python train.py --num_hidden_layers=12 --hidden_size=128 --num_attention_heads=4 --num_key_value_heads=4 --head_dim=32 --intermediate_size=256 --vocab_size=1024 --hidden_act="swiglu" --norm="layernorm" --norm_place="pre" --norm_eps=1e-06 --positions="rope" --rope_theta=10000.0 --rope_fraction=0.5 --qk_norm=true --attn_scale=0.316 --bias="none" --tie_word_embeddings=false --parallel_block=false --extras=["some layers without attention", "local attention windows", "gated attention", "value embeddings", "hashed n-gram embeddings", "a smear gate", "an embedding shortcut", "skips across layers", "weighted sums over earlier layers", "capped logits"] --init="uniform" --init_std_qkv=0.0411 --init_std_o=0.0411 --init_std_up=0.0411 --init_std_down=0.0291 --optimizer="muon_variant" --learning_rate=0.0161 --lr_mult_up=0.91 --beta1=0.95 --lr_head=0.00524 --warmup_steps=0 --schedule="wsd" --decay_fraction=0.798 --decay_shape="linear" --final_lr_fraction=0.0 --batch_tokens=[8192, 16384, 24576] --max_seq_len=512 --doc_mask=true --train_tokens=111600000 --max_steps=7435 --dataset="wikipedia_en"
Each number is 200 + 30 x the weight over the matrix's rms, rounded and kept within 0 to 999. Layers, rows and columns count from 0.

# v: layer 3 attention value, 128x128, rms 0.358, rows 69-95, columns 0-127
# o: layer 3 attention output (transposed), 128x128, rms 0.341, rows 69-95, columns 0-127
v69,147,214,182,149,191,199,189,212,177,197,156,222,212,206,161,204,185,246,211,187,241,214,208,176,246,195,166,169,207,170,221,222,200,199,205,191,255,219,130,175,130,259,190,178,177,231,177,209,214,214,187,207,211,198,153,197,215,206,255,169,220,231,238,180,260,218,179,273,151,171,212,194,206,201,195,175,216,196,176,150,234,262,214,208,180,221,169,175,163,211,165,213,216,220,243,233,202,198,204,196,203,190,162,203,167,225,244,205,230,201,190,226,172,203,268,230,208,205,224,146,203,197,211,206,194,184,185,184
o69,209,253,184,229,211,208,182,229,294,228,221,181,242,157,177,228,191,176,191,187,180,222,176,207,214,218,203,184,204,194,248,213,195,239,224,226,176,193,229,206,190,158,148,214,259,189,207,226,180,223,161,215,192,237,213,219,190,179,145,243,193,215,223,272,210,184,202,171,218,188,193,216,188,219,206,201,223,188,230,196,154,150,209,219,223,197,168,234,172,177,160,217,158,254,178,218,207,212,206,209,205,232,260,214,170,221,223,219,202,204,182,197,230,238,198,177,198,242,203,226,206,140,165,227,175,231,194,228
v70,229,184,237,200,176,156,235,190,226,247,203,217,186,225,187,167,198,223,213,183,161,178,155,221,194,228,182,176,236,212,204,193,191,233,222,197,200,160,223,173,229,215,213,174,158,146,238,247,205,258,199,178,191,208,218,180,225,187,204,194,203,187,198,187,219,291,229,203,195,194,263,204,195,230,215,168,242,185,209,157,225,225,194,181,158,226,201,186,136,197,175,222,235,199,189,190,224,219,207,202,230,236,160,249,226,198,165,210,221,172,82,162,151,209,216,179,212,203,174,122,209,190,219,194,160,170,214,179
o70,200,178,221,170,184,199,206,198,270,213,246,208,189,178,249,229,144,189,172,303,252,136,236,190,199,173,219,155,156,248,214,211,224,214,223,184,186,177,196,159,158,120,209,209,182,208,187,233,211,153,196,235,215,238,189,218,226,155,254,205,186,219,179,201,174,132,200,183,165,222,199,206,188,229,188,218,190,187,174,164,223,191,182,238,143,178,216,188,263,212,226,204,162,250,200,240,207,169,195,242,224,196,180,194,155,175,196,209,185,219,265,225,211,177,244,203,168,212,227,219,230,246,203,183,224,299,187,229
v71,243,211,148,172,236,242,159,183,174,220,222,143,215,170,249,194,220,173,228,203,139,207,233,254,148,226,214,213,221,203,220,147,171,158,209,224,187,194,186,201,197,212,194,176,207,193,222,261,253,162,188,208,184,250,224,214,194,203,171,235,220,190,153,172,192,210,225,160,207,197,188,163,180,141,204,225,207,158,221,192,183,198,203,178,199,222,184,220,191,229,208,197,222,208,244,192,162,225,212,257,251,225,245,191,192,231,213,238,197,171,200,159,199,154,203,231,179,201,178,204,267,169,152,164,177,165,201,194
o71,221,204,172,202,201,168,210,197,147,225,207,256,205,197,186,194,147,239,186,201,223,171,198,178,196,185,186,240,167,235,148,178,218,210,188,157,205,216,225,213,243,227,180,173,155,242,199,172,235,215,219,207,202,189,216,147,184,204,195,226,210,226,182,155,186,225,227,222,247,172,234,236,223,202,166,186,224,164,230,167,190,181,181,192,187,212,211,189,207,222,156,241,195,200,214,203,230,174,221,194,187,161,195,216,249,167,182,201,180,248,201,137,136,212,233,223,190,181,194,169,161,208,250,185,189,213,264,227
v72,175,131,188,190,183,225,210,197,181,189,196,163,213,196,184,225,217,169,180,219,189,151,208,187,150,225,231,184,194,235,200,212,187,184,192,190,166,185,210,178,164,181,260,160,189,158,190,214,156,155,220,192,197,228,211,188,201,224,205,173,209,233,191,208,243,253,207,265,281,231,233,159,205,201,223,191,146,177,177,231,202,227,163,205,151,203,184,208,178,228,252,190,226,210,214,219,181,181,207,238,207,202,220,213,241,156,162,220,180,190,185,169,168,186,267,195,178,208,194,230,235,232,219,236,227,205,161,216
o72,223,158,250,202,170,246,212,211,157,241,261,218,230,196,179,205,148,217,182,181,202,197,181,163,187,197,151,203,187,221,208,128,199,239,249,257,221,168,178,162,208,197,199,188,138,204,245,267,210,195,171,202,219,188,177,226,241,191,205,210,164,155,196,208,201,200,162,141,130,250,239,146,188,217,176,190,209,201,191,201,206,227,206,191,211,225,222,196,223,263,207,182,208,233,189,184,202,206,173,183,200,176,155,196,222,180,170,195,176,187,163,221,193,199,168,152,203,223,175,217,193,181,199,169,162,192,196,204
v73,232,188,198,247,206,211,198,207,257,188,213,169,184,240,165,209,191,208,177,212,299,191,188,203,186,160,184,255,233,263,177,191,226,248,185,208,228,240,205,190,146,228,180,163,191,191,210,233,197,137,227,212,194,178,193,190,198,185,158,193,227,176,220,248,189,217,226,242,181,215,164,240,165,181,180,164,224,212,187,172,204,181,202,167,231,199,193,220,207,218,225,229,221,104,218,200,160,196,196,164,174,213,199,246,218,194,162,208,256,183,188,204,176,238,179,192,213,203,157,163,227,181,190,220,156,178,165,176
o73,187,198,176,191,231,200,222,211,195,240,193,196,227,148,201,187,217,168,215,153,193,262,194,193,164,224,158,163,188,157,136,228,192,210,153,191,180,155,172,239,222,141,218,177,245,221,197,178,230,219,213,190,227,206,170,228,233,186,240,208,186,180,172,159,201,205,186,262,218,195,199,171,228,173,177,205,196,193,222,181,276,150,164,213,188,175,219,180,158,197,156,203,160,236,168,208,137,148,188,232,134,171,202,220,190,218,196,257,158,169,191,201,222,198,234,212,172,204,222,212,169,228,183,229,263,234,213,189
v74,247,219,212,158,189,196,207,221,182,207,193,220,209,204,215,172,183,176,201,181,202,152,156,208,255,234,200,138,201,208,204,146,176,144,228,209,155,175,215,207,183,200,194,220,192,218,171,136,225,129,227,248,176,267,251,184,209,237,173,202,252,147,215,246,224,186,250,230,150,166,244,210,223,213,222,229,206,198,215,177,218,152,236,210,212,229,187,213,214,256,175,201,163,205,246,146,144,215,187,217,137,206,206,235,227,115,149,191,237,165,206,211,191,165,209,210,193,195,235,206,192,218,198,231,182,197,218,181
o74,135,169,230,182,193,182,224,223,176,253,204,232,152,212,169,135,223,227,239,202,186,214,163,218,152,195,193,219,232,223,188,237,221,225,197,239,146,207,213,198,215,188,208,201,168,180,234,191,197,240,214,170,247,186,206,246,232,195,221,227,190,231,195,199,245,222,135,182,222,218,161,206,216,242,239,152,201,227,195,209,169,189,129,208,155,194,220,176,185,193,176,216,255,194,154,237,256,188,161,183,201,186,191,156,155,224,214,197,207,212,212,177,172,208,189,206,244,205,199,207,203,192,255,190,189,242,225,208
v75,225,181,171,237,241,180,184,231,187,229,226,235,225,234,219,168,208,203,191,193,161,189,168,184,262,221,179,217,169,206,186,180,204,247,189,187,215,188,247,249,181,223,187,253,177,181,212,256,219,207,268,139,215,205,231,211,227,180,135,230,187,180,210,172,186,224,200,268,213,173,184,183,167,224,176,160,237,176,161,165,214,203,202,151,139,225,183,194,191,213,194,201,213,216,207,148,196,170,194,227,159,215,198,239,184,200,192,217,227,132,235,224,192,188,220,144,179,239,189,195,190,198,174,174,224,199,181,194
o75,187,197,180,131,159,161,259,221,231,250,204,228,187,194,176,205,172,177,213,211,225,232,216,183,184,194,151,200,208,198,239,201,176,218,186,215,183,193,223,221,216,208,226,226,223,228,194,147,205,165,172,249,184,174,213,217,175,246,216,198,200,184,182,193,221,222,180,201,186,217,167,212,205,231,239,190,226,205,180,151,225,264,160,244,276,182,205,214,209,193,207,215,194,204,198,212,190,220,219,199,203,253,164,207,201,164,213,181,206,213,193,215,201,196,196,189,222,216,247,143,219,176,263,254,194,231,247,207
v76,204,229,214,220,262,209,222,226,237,176,193,224,191,167,210,179,202,193,184,198,211,183,171,174,146,189,169,148,189,159,215,155,192,221,219,217,184,196,177,162,193,196,197,184,240,219,271,181,223,186,218,164,166,188,192,185,167,190,237,211,198,214,179,194,208,204,187,190,200,201,195,227,216,205,232,181,226,209,246,186,187,183,207,233,209,212,242,201,196,279,269,162,176,171,176,184,158,174,212,245,231,221,224,215,234,175,208,206,215,171,175,200,191,182,209,212,182,241,209,167,203,239,178,182,215,214,161,184
o76,177,189,231,205,174,221,185,180,157,164,182,215,175,193,167,185,170,219,179,196,185,186,194,256,183,204,267,182,181,221,229,156,151,215,118,210,222,184,196,159,180,188,146,245,223,168,191,224,210,212,230,231,228,221,157,159,229,203,240,200,181,194,172,216,208,195,174,214,220,209,168,183,195,245,206,225,165,208,173,177,225,199,183,195,215,173,169,201,153,221,190,247,221,218,165,216,200,217,179,201,202,170,232,209,177,221,201,206,243,211,233,199,211,230,140,173,201,176,166,215,147,174,183,223,184,212,259,213
v77,230,219,205,185,213,171,202,186,159,159,177,210,159,176,208,222,198,191,194,238,196,252,219,242,197,243,234,189,176,261,249,169,211,177,176,211,184,224,170,183,225,251,147,202,183,239,154,217,189,186,201,193,167,238,179,204,199,216,166,201,181,174,179,231,205,190,219,177,230,188,183,207,198,195,195,223,228,205,224,198,129,168,168,251,253,232,252,207,250,261,229,168,169,190,127,202,153,206,246,216,184,187,243,192,198,140,249,190,170,187,171,105,213,217,176,199,187,158,200,214,162,208,205,221,179,242,222,187
o77,206,183,202,179,249,216,164,202,170,242,226,142,192,239,182,201,207,239,246,187,217,194,191,223,200,201,181,165,181,200,196,129,144,207,211,152,182,155,195,216,226,215,190,201,202,178,211,156,187,196,239,168,189,232,172,199,227,208,249,256,175,218,203,169,195,188,197,185,192,164,192,194,176,204,192,162,195,199,238,203,199,179,235,191,158,201,182,162,184,161,167,187,207,182,234,219,235,216,210,173,193,225,210,218,215,214,214,116,183,221,250,199,182,214,194,219,225,185,191,190,203,181,170,209,207,146,192,198
v78,210,219,206,211,214,196,219,206,221,231,192,202,176,207,245,162,152,153,142,243,207,225,206,184,192,188,177,230,204,138,202,111,188,174,212,219,179,200,218,190,237,176,196,215,182,221,189,250,228,167,208,146,224,191,216,165,159,264,180,231,177,201,211,242,216,242,155,188,218,189,221,212,153,188,165,171,181,182,225,174,236,214,241,156,178,171,174,180,223,212,239,180,183,219,184,167,177,224,204,241,217,171,187,192,189,212,208,194,229,207,198,162,188,218,185,151,187,217,229,213,174,238,169,290,250,231,191,162
o78,195,160,197,168,167,195,227,178,239,184,234,204,202,213,220,247,173,233,186,198,217,180,208,208,165,213,201,215,155,244,178,204,184,202,187,223,170,205,201,215,211,273,211,202,199,207,171,169,222,225,165,232,168,201,207,214,224,211,256,229,197,197,189,146,188,146,187,223,223,175,158,212,229,256,219,224,236,197,214,234,183,195,203,184,200,213,201,210,187,220,196,244,184,210,164,250,192,201,222,157,204,214,191,180,187,216,215,239,229,228,164,237,218,195,214,209,222,186,153,190,163,175,193,159,193,183,220,274
v79,232,187,195,226,266,202,143,238,195,156,220,227,151,202,182,210,200,246,189,197,229,243,205,255,209,219,225,147,160,236,197,190,204,220,129,193,202,166,191,192,230,172,224,188,234,216,219,210,167,250,194,206,190,206,256,192,195,211,250,186,245,192,223,165,196,142,215,208,220,174,188,268,206,228,187,201,181,189,213,243,202,207,208,209,168,170,181,197,178,154,222,186,155,162,186,142,178,215,203,184,176,214,192,201,177,241,219,217,166,228,225,216,215,211,168,199,231,126,183,167,193,171,191,195,221,198,223,171
o79,220,217,157,225,246,172,216,177,195,203,250,112,217,191,193,180,196,176,163,200,197,193,213,159,183,217,213,207,263,210,227,229,185,206,193,214,194,136,188,202,190,195,182,245,211,241,194,175,153,189,228,260,234,200,225,176,172,164,197,214,209,169,157,171,182,215,221,228,205,233,155,208,207,226,238,240,206,201,188,255,213,158,182,193,244,127,214,220,179,196,206,158,229,176,170,179,187,226,231,199,225,194,199,227,224,200,203,221,230,239,233,223,166,203,230,200,207,223,244,205,211,185,248,170,203,172,224,168
v80,233,189,210,258,194,173,189,147,210,237,171,184,228,212,250,189,249,215,179,209,156,176,237,114,240,241,231,181,246,199,218,228,200,184,235,208,221,202,162,207,147,216,259,193,192,202,237,140,166,175,228,215,192,172,221,153,259,205,185,162,230,169,146,256,171,217,234,179,225,167,240,188,240,231,210,228,175,237,151,234,245,233,269,247,167,195,174,203,223,173,185,178,222,165,157,182,214,177,149,182,169,218,243,202,174,215,171,194,166,170,194,157,246,223,191,223,258,205,169,177,191,158,196,175,176,182,234,194
o80,163,226,235,210,216,238,165,222,185,213,218,241,201,232,233,183,189,170,250,141,236,153,176,194,204,198,273,160,241,196,191,233,226,238,190,233,221,210,218,151,245,191,204,213,246,199,207,206,279,224,196,207,237,188,218,220,172,171,204,256,193,182,228,243,210,198,224,211,170,271,226,187,160,193,202,169,239,169,202,272,157,164,162,180,194,193,213,195,154,183,205,223,169,205,279,193,175,216,226,217,234,197,182,211,168,171,180,195,196,195,171,227,188,172,181,180,198,193,200,193,233,230,198,175,198,219,202,222
v81,190,211,148,160,205,257,232,176,189,178,153,186,203,228,232,178,160,242,172,217,225,206,201,215,186,172,206,225,219,214,178,249,236,203,214,194,227,165,241,198,226,219,248,210,225,231,228,182,185,212,158,186,179,205,186,211,191,231,154,152,156,221,215,137,199,201,169,155,208,249,211,238,201,233,164,193,251,166,215,246,267,262,182,178,163,181,218,189,188,128,195,229,179,196,206,229,187,208,179,194,221,213,230,168,180,193,188,220,176,183,211,168,252,204,222,162,166,221,191,194,196,206,207,147,250,158,220,196
o81,160,220,208,235,249,185,156,214,243,214,229,191,268,184,203,220,225,191,211,227,236,162,229,183,212,213,208,232,189,193,235,240,185,215,237,172,160,195,206,150,244,225,213,157,193,222,196,205,250,195,209,243,214,138,199,199,173,260,206,182,161,205,198,218,195,165,204,185,230,175,216,204,178,150,212,250,231,203,170,194,155,241,223,206,238,188,204,209,175,204,160,208,216,203,246,225,169,252,167,116,237,137,203,201,158,168,224,234,202,221,188,195,243,186,203,180,156,204,173,150,182,166,169,233,232,231,177,200
v82,257,212,223,159,222,185,194,217,193,160,215,247,226,149,213,175,206,250,181,192,174,192,167,209,216,185,246,220,181,209,161,177,197,285,143,190,201,205,163,250,194,198,202,182,223,205,198,165,158,203,166,167,174,207,226,206,226,161,276,253,220,247,228,179,197,185,234,218,159,241,184,207,190,176,142,222,183,265,176,177,217,199,203,225,169,172,173,198,186,166,217,232,159,202,178,219,203,170,250,203,236,199,208,199,184,225,198,151,188,200,187,226,199,238,159,267,211,200,173,190,166,182,205,226,190,175,178,206
o82,212,151,153,212,175,178,190,177,164,225,197,182,172,239,169,203,174,163,200,209,189,190,197,211,203,189,168,190,215,210,177,200,159,185,236,214,188,193,186,205,161,206,180,230,227,203,165,268,198,182,202,235,202,256,214,206,226,171,195,222,242,188,227,253,222,231,219,210,227,234,231,220,197,178,261,259,203,180,225,203,180,188,212,226,197,138,243,186,183,207,222,153,198,189,209,172,236,209,156,174,184,201,234,272,224,203,212,204,247,182,231,189,190,193,220,176,141,218,209,227,225,242,215,212,212,236,200,204
v83,180,218,180,189,193,181,196,213,136,187,237,220,198,145,222,238,193,199,202,211,157,187,164,164,203,151,210,209,183,199,161,219,207,198,189,209,192,279,211,174,195,183,236,237,231,228,242,219,226,200,163,201,193,159,183,202,213,214,243,263,186,185,228,231,227,180,214,189,184,213,171,163,156,186,175,200,170,116,221,190,182,225,182,172,194,270,227,133,192,166,204,197,225,201,226,189,217,177,136,176,243,190,191,230,231,236,208,234,201,165,192,274,216,199,234,252,221,190,203,205,217,148,183,201,184,168,216,203
o83,214,246,235,240,244,247,232,220,199,215,158,318,182,182,211,191,175,227,182,215,215,250,204,175,216,220,207,176,231,128,208,192,154,197,198,202,226,177,244,219,224,208,165,156,198,200,204,167,213,150,208,216,182,261,216,212,176,174,174,216,199,195,226,211,151,213,201,246,214,148,224,222,247,158,213,211,189,217,210,199,213,177,245,174,197,185,201,227,168,230,206,217,214,261,203,202,213,131,226,195,200,177,198,195,178,179,164,222,193,214,207,193,192,217,227,231,159,247,155,173,210,210,199,149,193,223,183,168
v84,177,198,204,199,215,196,179,216,216,245,183,203,192,209,236,157,194,206,207,232,188,206,224,174,205,187,236,225,185,173,237,181,223,231,220,219,191,195,218,221,240,179,259,205,167,201,214,193,162,171,199,186,210,142,180,183,246,186,217,216,191,178,174,237,168,260,200,229,175,249,254,181,167,202,189,153,233,206,168,229,205,195,267,168,209,187,181,258,126,160,162,220,202,184,169,254,211,209,204,245,252,212,155,224,229,202,203,190,147,196,153,179,135,228,249,237,163,223,180,185,216,191,154,175,186,156,206,173
o84,188,165,203,184,132,226,196,168,232,230,199,277,195,197,173,231,210,166,181,183,228,151,174,146,171,231,217,188,214,211,193,214,223,172,212,162,212,161,212,164,211,239,239,179,212,173,215,224,226,208,194,222,183,240,207,228,209,235,234,211,163,190,197,225,248,168,185,217,219,209,168,208,206,213,219,216,191,167,203,170,160,177,178,205,174,254,222,169,231,209,175,151,203,230,247,179,208,222,198,237,196,195,199,190,222,210,211,233,190,169,157,144,225,194,171,205,179,216,213,185,186,221,214,192,193,234,200,213
v85,160,250,189,239,138,188,167,133,136,124,234,200,218,181,204,235,168,170,211,204,194,127,209,190,184,138,193,172,229,185,179,233,183,211,222,179,186,192,246,186,167,206,212,227,202,192,198,214,178,207,239,249,205,226,204,174,199,151,192,180,224,219,175,225,222,201,176,175,225,140,222,217,239,186,205,221,209,265,221,215,204,220,221,159,168,218,244,222,243,200,183,227,187,190,203,219,187,225,204,209,203,200,199,198,138,182,210,246,179,174,180,211,205,197,238,194,178,152,248,266,184,149,215,166,246,236,261,207
o85,161,276,171,200,214,201,201,174,146,195,218,232,207,186,262,171,152,174,179,182,165,180,181,163,205,130,210,165,140,194,216,236,226,158,224,209,184,216,183,160,237,211,166,212,223,216,191,184,220,241,238,191,171,171,199,176,194,224,253,187,218,213,205,209,209,241,205,216,156,178,183,175,201,222,198,202,186,173,223,180,193,217,186,158,214,219,174,205,234,206,197,220,235,192,178,169,209,187,192,204,268,255,191,174,206,243,204,238,195,186,168,173,228,191,216,232,259,168,156,171,231,216,191,166,157,224,158,209
v86,209,217,150,190,206,141,236,182,153,215,183,215,254,212,207,171,214,198,241,251,252,164,200,156,187,236,225,183,195,207,194,198,212,191,222,217,186,248,202,157,229,210,274,197,190,243,144,191,168,210,166,130,181,196,213,185,209,159,197,188,244,184,212,191,232,242,178,198,188,215,235,220,184,176,200,169,206,226,168,176,207,198,221,178,208,146,217,162,167,189,186,209,171,202,222,185,190,233,156,202,245,188,195,225,226,185,211,209,207,193,247,193,206,219,212,180,198,180,226,208,176,222,193,177,246,222,222,195
o86,168,213,181,185,239,184,188,227,227,167,246,219,192,202,197,208,198,184,202,191,182,168,215,234,171,218,216,156,216,136,153,215,173,216,209,241,196,186,166,199,219,217,148,194,198,165,226,268,200,245,223,261,191,206,188,204,211,188,232,129,178,237,231,248,204,188,191,237,175,218,235,148,218,216,207,231,177,194,239,200,167,188,167,168,199,211,207,220,212,158,208,157,167,171,196,161,216,212,177,225,223,214,206,196,177,174,192,220,204,230,212,189,183,170,194,222,199,214,210,197,219,157,203,198,214,238,217,195
v87,173,230,232,168,175,217,201,186,209,206,275,175,167,214,177,219,169,210,237,181,228,192,207,208,160,215,237,208,200,239,141,203,218,161,154,204,159,178,193,198,194,209,237,234,200,234,228,123,192,169,230,220,158,204,173,185,154,202,221,234,222,162,194,209,210,183,166,203,231,189,215,151,225,202,207,206,217,177,139,202,251,211,169,175,212,237,175,193,217,202,229,191,171,197,191,174,173,173,235,217,208,196,252,231,233,191,226,214,223,237,243,216,239,183,260,164,179,200,180,142,194,226,181,177,232,181,178,214
o87,245,193,229,234,232,168,173,204,161,150,192,183,199,164,203,175,201,204,154,185,203,191,180,180,244,227,218,181,205,229,299,186,250,200,261,195,228,200,181,214,205,177,180,227,191,177,246,235,243,191,175,242,217,189,129,207,224,243,190,185,125,224,197,203,196,252,214,205,231,175,195,183,184,203,205,175,220,221,192,193,193,209,219,190,224,155,229,215,191,202,135,247,219,208,190,215,227,202,184,198,208,220,153,160,165,241,135,206,201,157,198,194,213,191,204,204,189,191,159,204,181,144,223,218,215,197,208,213
v88,163,179,159,189,210,171,216,165,186,197,144,166,191,151,289,194,219,223,213,173,203,213,178,163,239,183,134,213,136,219,212,192,215,167,229,263,208,154,148,125,229,193,178,223,201,203,179,174,210,243,263,202,238,231,229,171,136,281,173,207,251,201,234,228,225,192,155,206,199,187,195,223,155,203,186,237,202,197,227,217,172,216,230,204,214,168,204,184,193,225,206,222,203,223,206,177,196,175,170,227,180,165,172,245,196,223,171,237,190,195,218,252,201,133,212,204,197,186,233,220,191,223,174,192,192,223,218,216
o88,199,235,175,243,180,162,198,221,204,184,215,234,219,216,187,182,175,216,148,212,195,271,203,225,184,181,208,181,246,147,195,236,207,184,188,198,174,220,217,210,246,278,226,218,199,181,176,183,177,233,186,181,143,169,173,234,229,153,197,175,179,233,229,187,199,203,179,194,199,219,220,194,191,242,220,193,219,184,190,238,168,188,229,213,235,187,215,210,199,230,221,211,209,215,178,206,196,260,199,215,214,194,189,148,149,226,198,188,201,174,194,188,175,277,219,236,244,232,195,209,214,231,221,171,206,203,209,213
v89,294,233,163,175,178,183,181,192,182,215,161,184,212,164,214,178,212,184,176,195,199,165,190,203,192,210,205,173,232,214,257,212,221,230,181,195,180,211,204,185,208,217,187,188,178,250,212,198,174,168,208,204,224,247,122,225,189,204,198,224,241,170,169,183,220,174,235,180,174,197,176,206,185,220,161,216,201,218,250,217,250,160,219,257,195,194,218,194,209,224,208,230,242,162,223,240,209,134,167,175,203,187,172,188,185,222,204,190,239,232,198,187,199,212,186,181,212,188,225,216,208,220,113,169,215,220,162,193
o89,171,210,246,208,258,207,217,216,194,162,156,175,193,220,193,185,185,173,241,178,193,226,231,177,176,184,202,232,207,172,161,204,213,154,192,257,205,160,197,198,266,229,180,198,254,184,191,229,215,196,231,199,220,188,223,143,220,164,179,249,245,214,210,156,198,210,240,217,180,162,220,188,238,232,172,197,200,193,231,156,189,181,196,210,205,180,186,199,173,190,203,205,232,207,201,191,171,241,189,212,169,132,207,215,180,202,191,242,194,184,230,168,197,195,180,226,215,164,188,207,199,208,248,167,213,246,246,253
v90,235,195,162,159,200,229,212,221,201,229,141,242,162,192,187,216,213,164,197,225,193,200,207,193,127,192,194,119,203,166,204,194,198,192,223,190,210,235,109,249,256,169,177,215,192,185,186,190,192,175,198,178,199,193,188,196,203,208,196,216,224,185,257,253,220,150,177,191,188,222,175,259,212,216,226,158,192,205,205,169,208,230,181,181,195,203,164,172,213,193,175,193,193,231,240,180,198,203,196,197,185,192,193,173,149,140,248,241,214,208,160,223,179,198,194,205,243,179,274,215,230,225,183,237,226,264,226,222
o90,209,248,216,179,216,223,227,170,208,204,188,180,235,240,158,164,207,197,235,147,187,217,215,212,242,245,248,206,164,183,186,256,164,169,155,212,236,197,238,191,201,225,151,211,191,184,207,217,143,221,161,225,221,215,220,224,258,195,219,215,243,227,209,194,173,225,156,138,172,161,201,194,190,210,197,223,186,225,252,196,212,179,179,198,180,220,205,238,174,274,186,205,202,174,159,151,192,228,251,199,154,256,222,208,213,230,222,167,258,271,167,188,170,161,233,205,187,226,192,190,244,195,196,162,237,239,224,212
v91,187,179,203,229,233,222,189,216,234,183,136,192,203,208,238,200,199,178,197,183,197,167,210,171,207,207,208,227,220,207,221,210,232,173,184,229,202,161,281,203,187,179,206,219,153,183,154,189,190,187,203,178,194,226,209,215,239,191,178,181,246,197,188,238,210,200,225,228,195,222,180,167,226,195,219,213,200,211,214,186,210,151,113,191,152,183,242,231,118,216,188,230,188,214,184,215,186,204,209,189,199,185,219,177,175,205,180,200,235,195,216,223,208,241,199,187,163,197,212,185,206,198,234,239,206,196,155,218
o91,191,193,233,199,142,199,241,215,217,238,243,207,243,236,191,189,236,175,216,258,200,231,167,221,172,187,181,199,164,219,223,198,208,206,210,192,164,233,236,227,237,238,217,166,228,261,209,176,218,210,227,242,203,218,176,274,232,231,149,231,163,208,209,158,198,184,180,254,172,200,239,224,167,190,196,205,201,212,210,204,181,263,202,199,265,245,176,163,248,184,187,209,264,208,247,168,218,206,194,178,158,144,177,199,185,193,192,206,193,187,224,182,214,205,208,207,224,264,202,183,192,243,190,205,207,201,221,179
v92,225,240,200,207,152,252,156,262,187,189,221,186,167,205,207,234,202,178,161,224,183,202,211,229,197,170,225,195,192,242,175,177,186,233,237,230,190,167,166,246,186,244,212,216,186,162,206,172,249,153,219,170,147,211,173,137,155,229,234,172,195,220,192,198,158,225,207,206,256,190,189,183,184,208,201,217,195,198,232,183,213,216,209,223,186,166,234,176,197,213,270,151,184,234,224,217,204,171,211,191,236,175,209,242,225,241,178,199,175,198,151,168,199,207,184,153,192,229,173,235,244,234,208,178,153,235,212,190
o92,227,194,227,248,203,183,203,159,171,184,234,226,217,189,232,235,181,253,233,224,225,183,190,195,203,203,189,175,204,210,214,171,163,173,191,203,210,242,195,152,196,183,226,233,219,206,236,249,192,194,190,164,208,190,233,206,199,169,234,210,171,211,246,210,175,195,160,209,231,214,188,221,252,170,187,251,193,193,166,180,199,167,229,191,160,236,176,220,203,242,185,213,222,226,161,207,168,253,214,224,179,232,206,198,186,174,219,174,234,172,193,190,217,182,230,205,187,149,212,209,135,242,191,171,167,192,199,275
v93,214,135,173,228,193,206,210,193,166,208,188,219,197,227,252,198,181,135,176,214,193,218,200,192,218,212,219,242,202,175,213,196,211,231,208,211,147,165,183,176,194,231,193,230,192,221,213,205,216,269,184,188,167,252,165,135,179,239,189,212,165,212,182,206,218,179,214,183,183,209,183,160,228,189,201,210,199,141,189,245,209,223,192,156,173,208,236,180,262,187,206,215,197,226,216,230,210,228,182,235,188,160,145,234,178,169,246,135,233,266,231,191,198,187,152,188,203,170,225,207,214,240,175,178,187,193,193,204
o93,205,181,281,202,187,182,200,165,263,219,202,172,195,184,215,190,195,244,200,227,218,245,218,188,218,219,215,201,211,200,176,161,177,189,211,197,178,207,170,209,239,222,224,173,200,152,185,201,222,189,218,184,194,174,200,224,176,163,212,194,191,211,193,169,202,217,178,212,186,160,206,221,209,212,221,185,182,169,261,225,229,180,268,202,213,168,172,243,217,214,226,265,203,152,232,194,247,230,189,200,231,215,189,201,176,190,219,185,202,226,190,170,190,240,226,258,221,147,218,213,192,183,194,142,261,165,194,191
v94,183,214,247,189,212,173,193,213,170,217,203,245,205,192,186,177,187,213,185,198,204,212,174,213,206,163,200,214,212,236,165,205,180,198,222,199,166,249,204,222,176,160,230,136,192,209,174,159,182,216,149,199,239,261,201,231,260,157,190,239,250,187,183,186,209,202,208,190,237,195,172,161,189,196,184,211,261,198,192,203,165,228,233,166,142,189,185,181,179,238,176,220,248,158,204,214,178,215,183,216,229,225,247,189,209,176,194,242,183,183,231,209,198,181,183,217,220,195,204,196,161,216,213,218,196,186,247,170
o94,153,203,153,220,195,198,201,198,200,217,180,174,180,202,221,190,182,182,190,165,229,167,163,189,203,205,175,168,206,177,190,194,206,156,193,238,207,190,186,186,206,215,214,209,154,256,184,216,249,212,232,189,175,217,202,222,242,222,176,172,172,194,198,203,206,218,206,209,186,199,221,240,207,210,189,170,222,248,236,180,199,186,177,218,183,200,209,234,221,197,237,201,195,204,197,264,256,180,210,177,176,171,177,207,195,207,220,164,196,190,176,206,179,174,166,219,179,217,172,196,244,195,190,228,168,207,198,219
v95,148,145,225,183,226,188,200,194,186,182,200,216,135,210,211,209,215,267,203,191,223,217,217,175,234,173,204,242,174,273,187,147,123,198,208,160,191,174,235,190,149,191,178,180,168,197,214,235,244,216,225,161,130,211,216,221,145,190,195,235,223,157,218,204,232,209,248,208,169,146,217,198,213,255,191,200,162,252,200,204,185,172,181,189,228,182,225,217,257,205,166,228,241,196,211,231,232,173,203,224,138,181,209,214,223,220,198,170,190,216,204,155,185,209,188,213,204,225,245,207,209,202,189,195,219,176,155,230
o95,261,202,183,198,187,159,255,234,163,191,155,218,198,203,187,245,220,148,216,195,175,243,179,222,228,154,211,152,210,154,201,244,195,223,221,203,130,199,117,205,201,181,197,236,172,179,190,164,149,160,186,211,207,248,177,159,225,206,169,211,203,210,166,200,148,268,153,225,206,202,173,163,161,198,188,149,208,172,180,191,210,194,239,217,184,133,210,190,221,189,211,236,162,197,228,188,211,210,204,187,191,179,207,201,215,188,236,242,151,176,172,248,190,227,218,207,206,195,167,251,188,244,187,210,201,193,212,178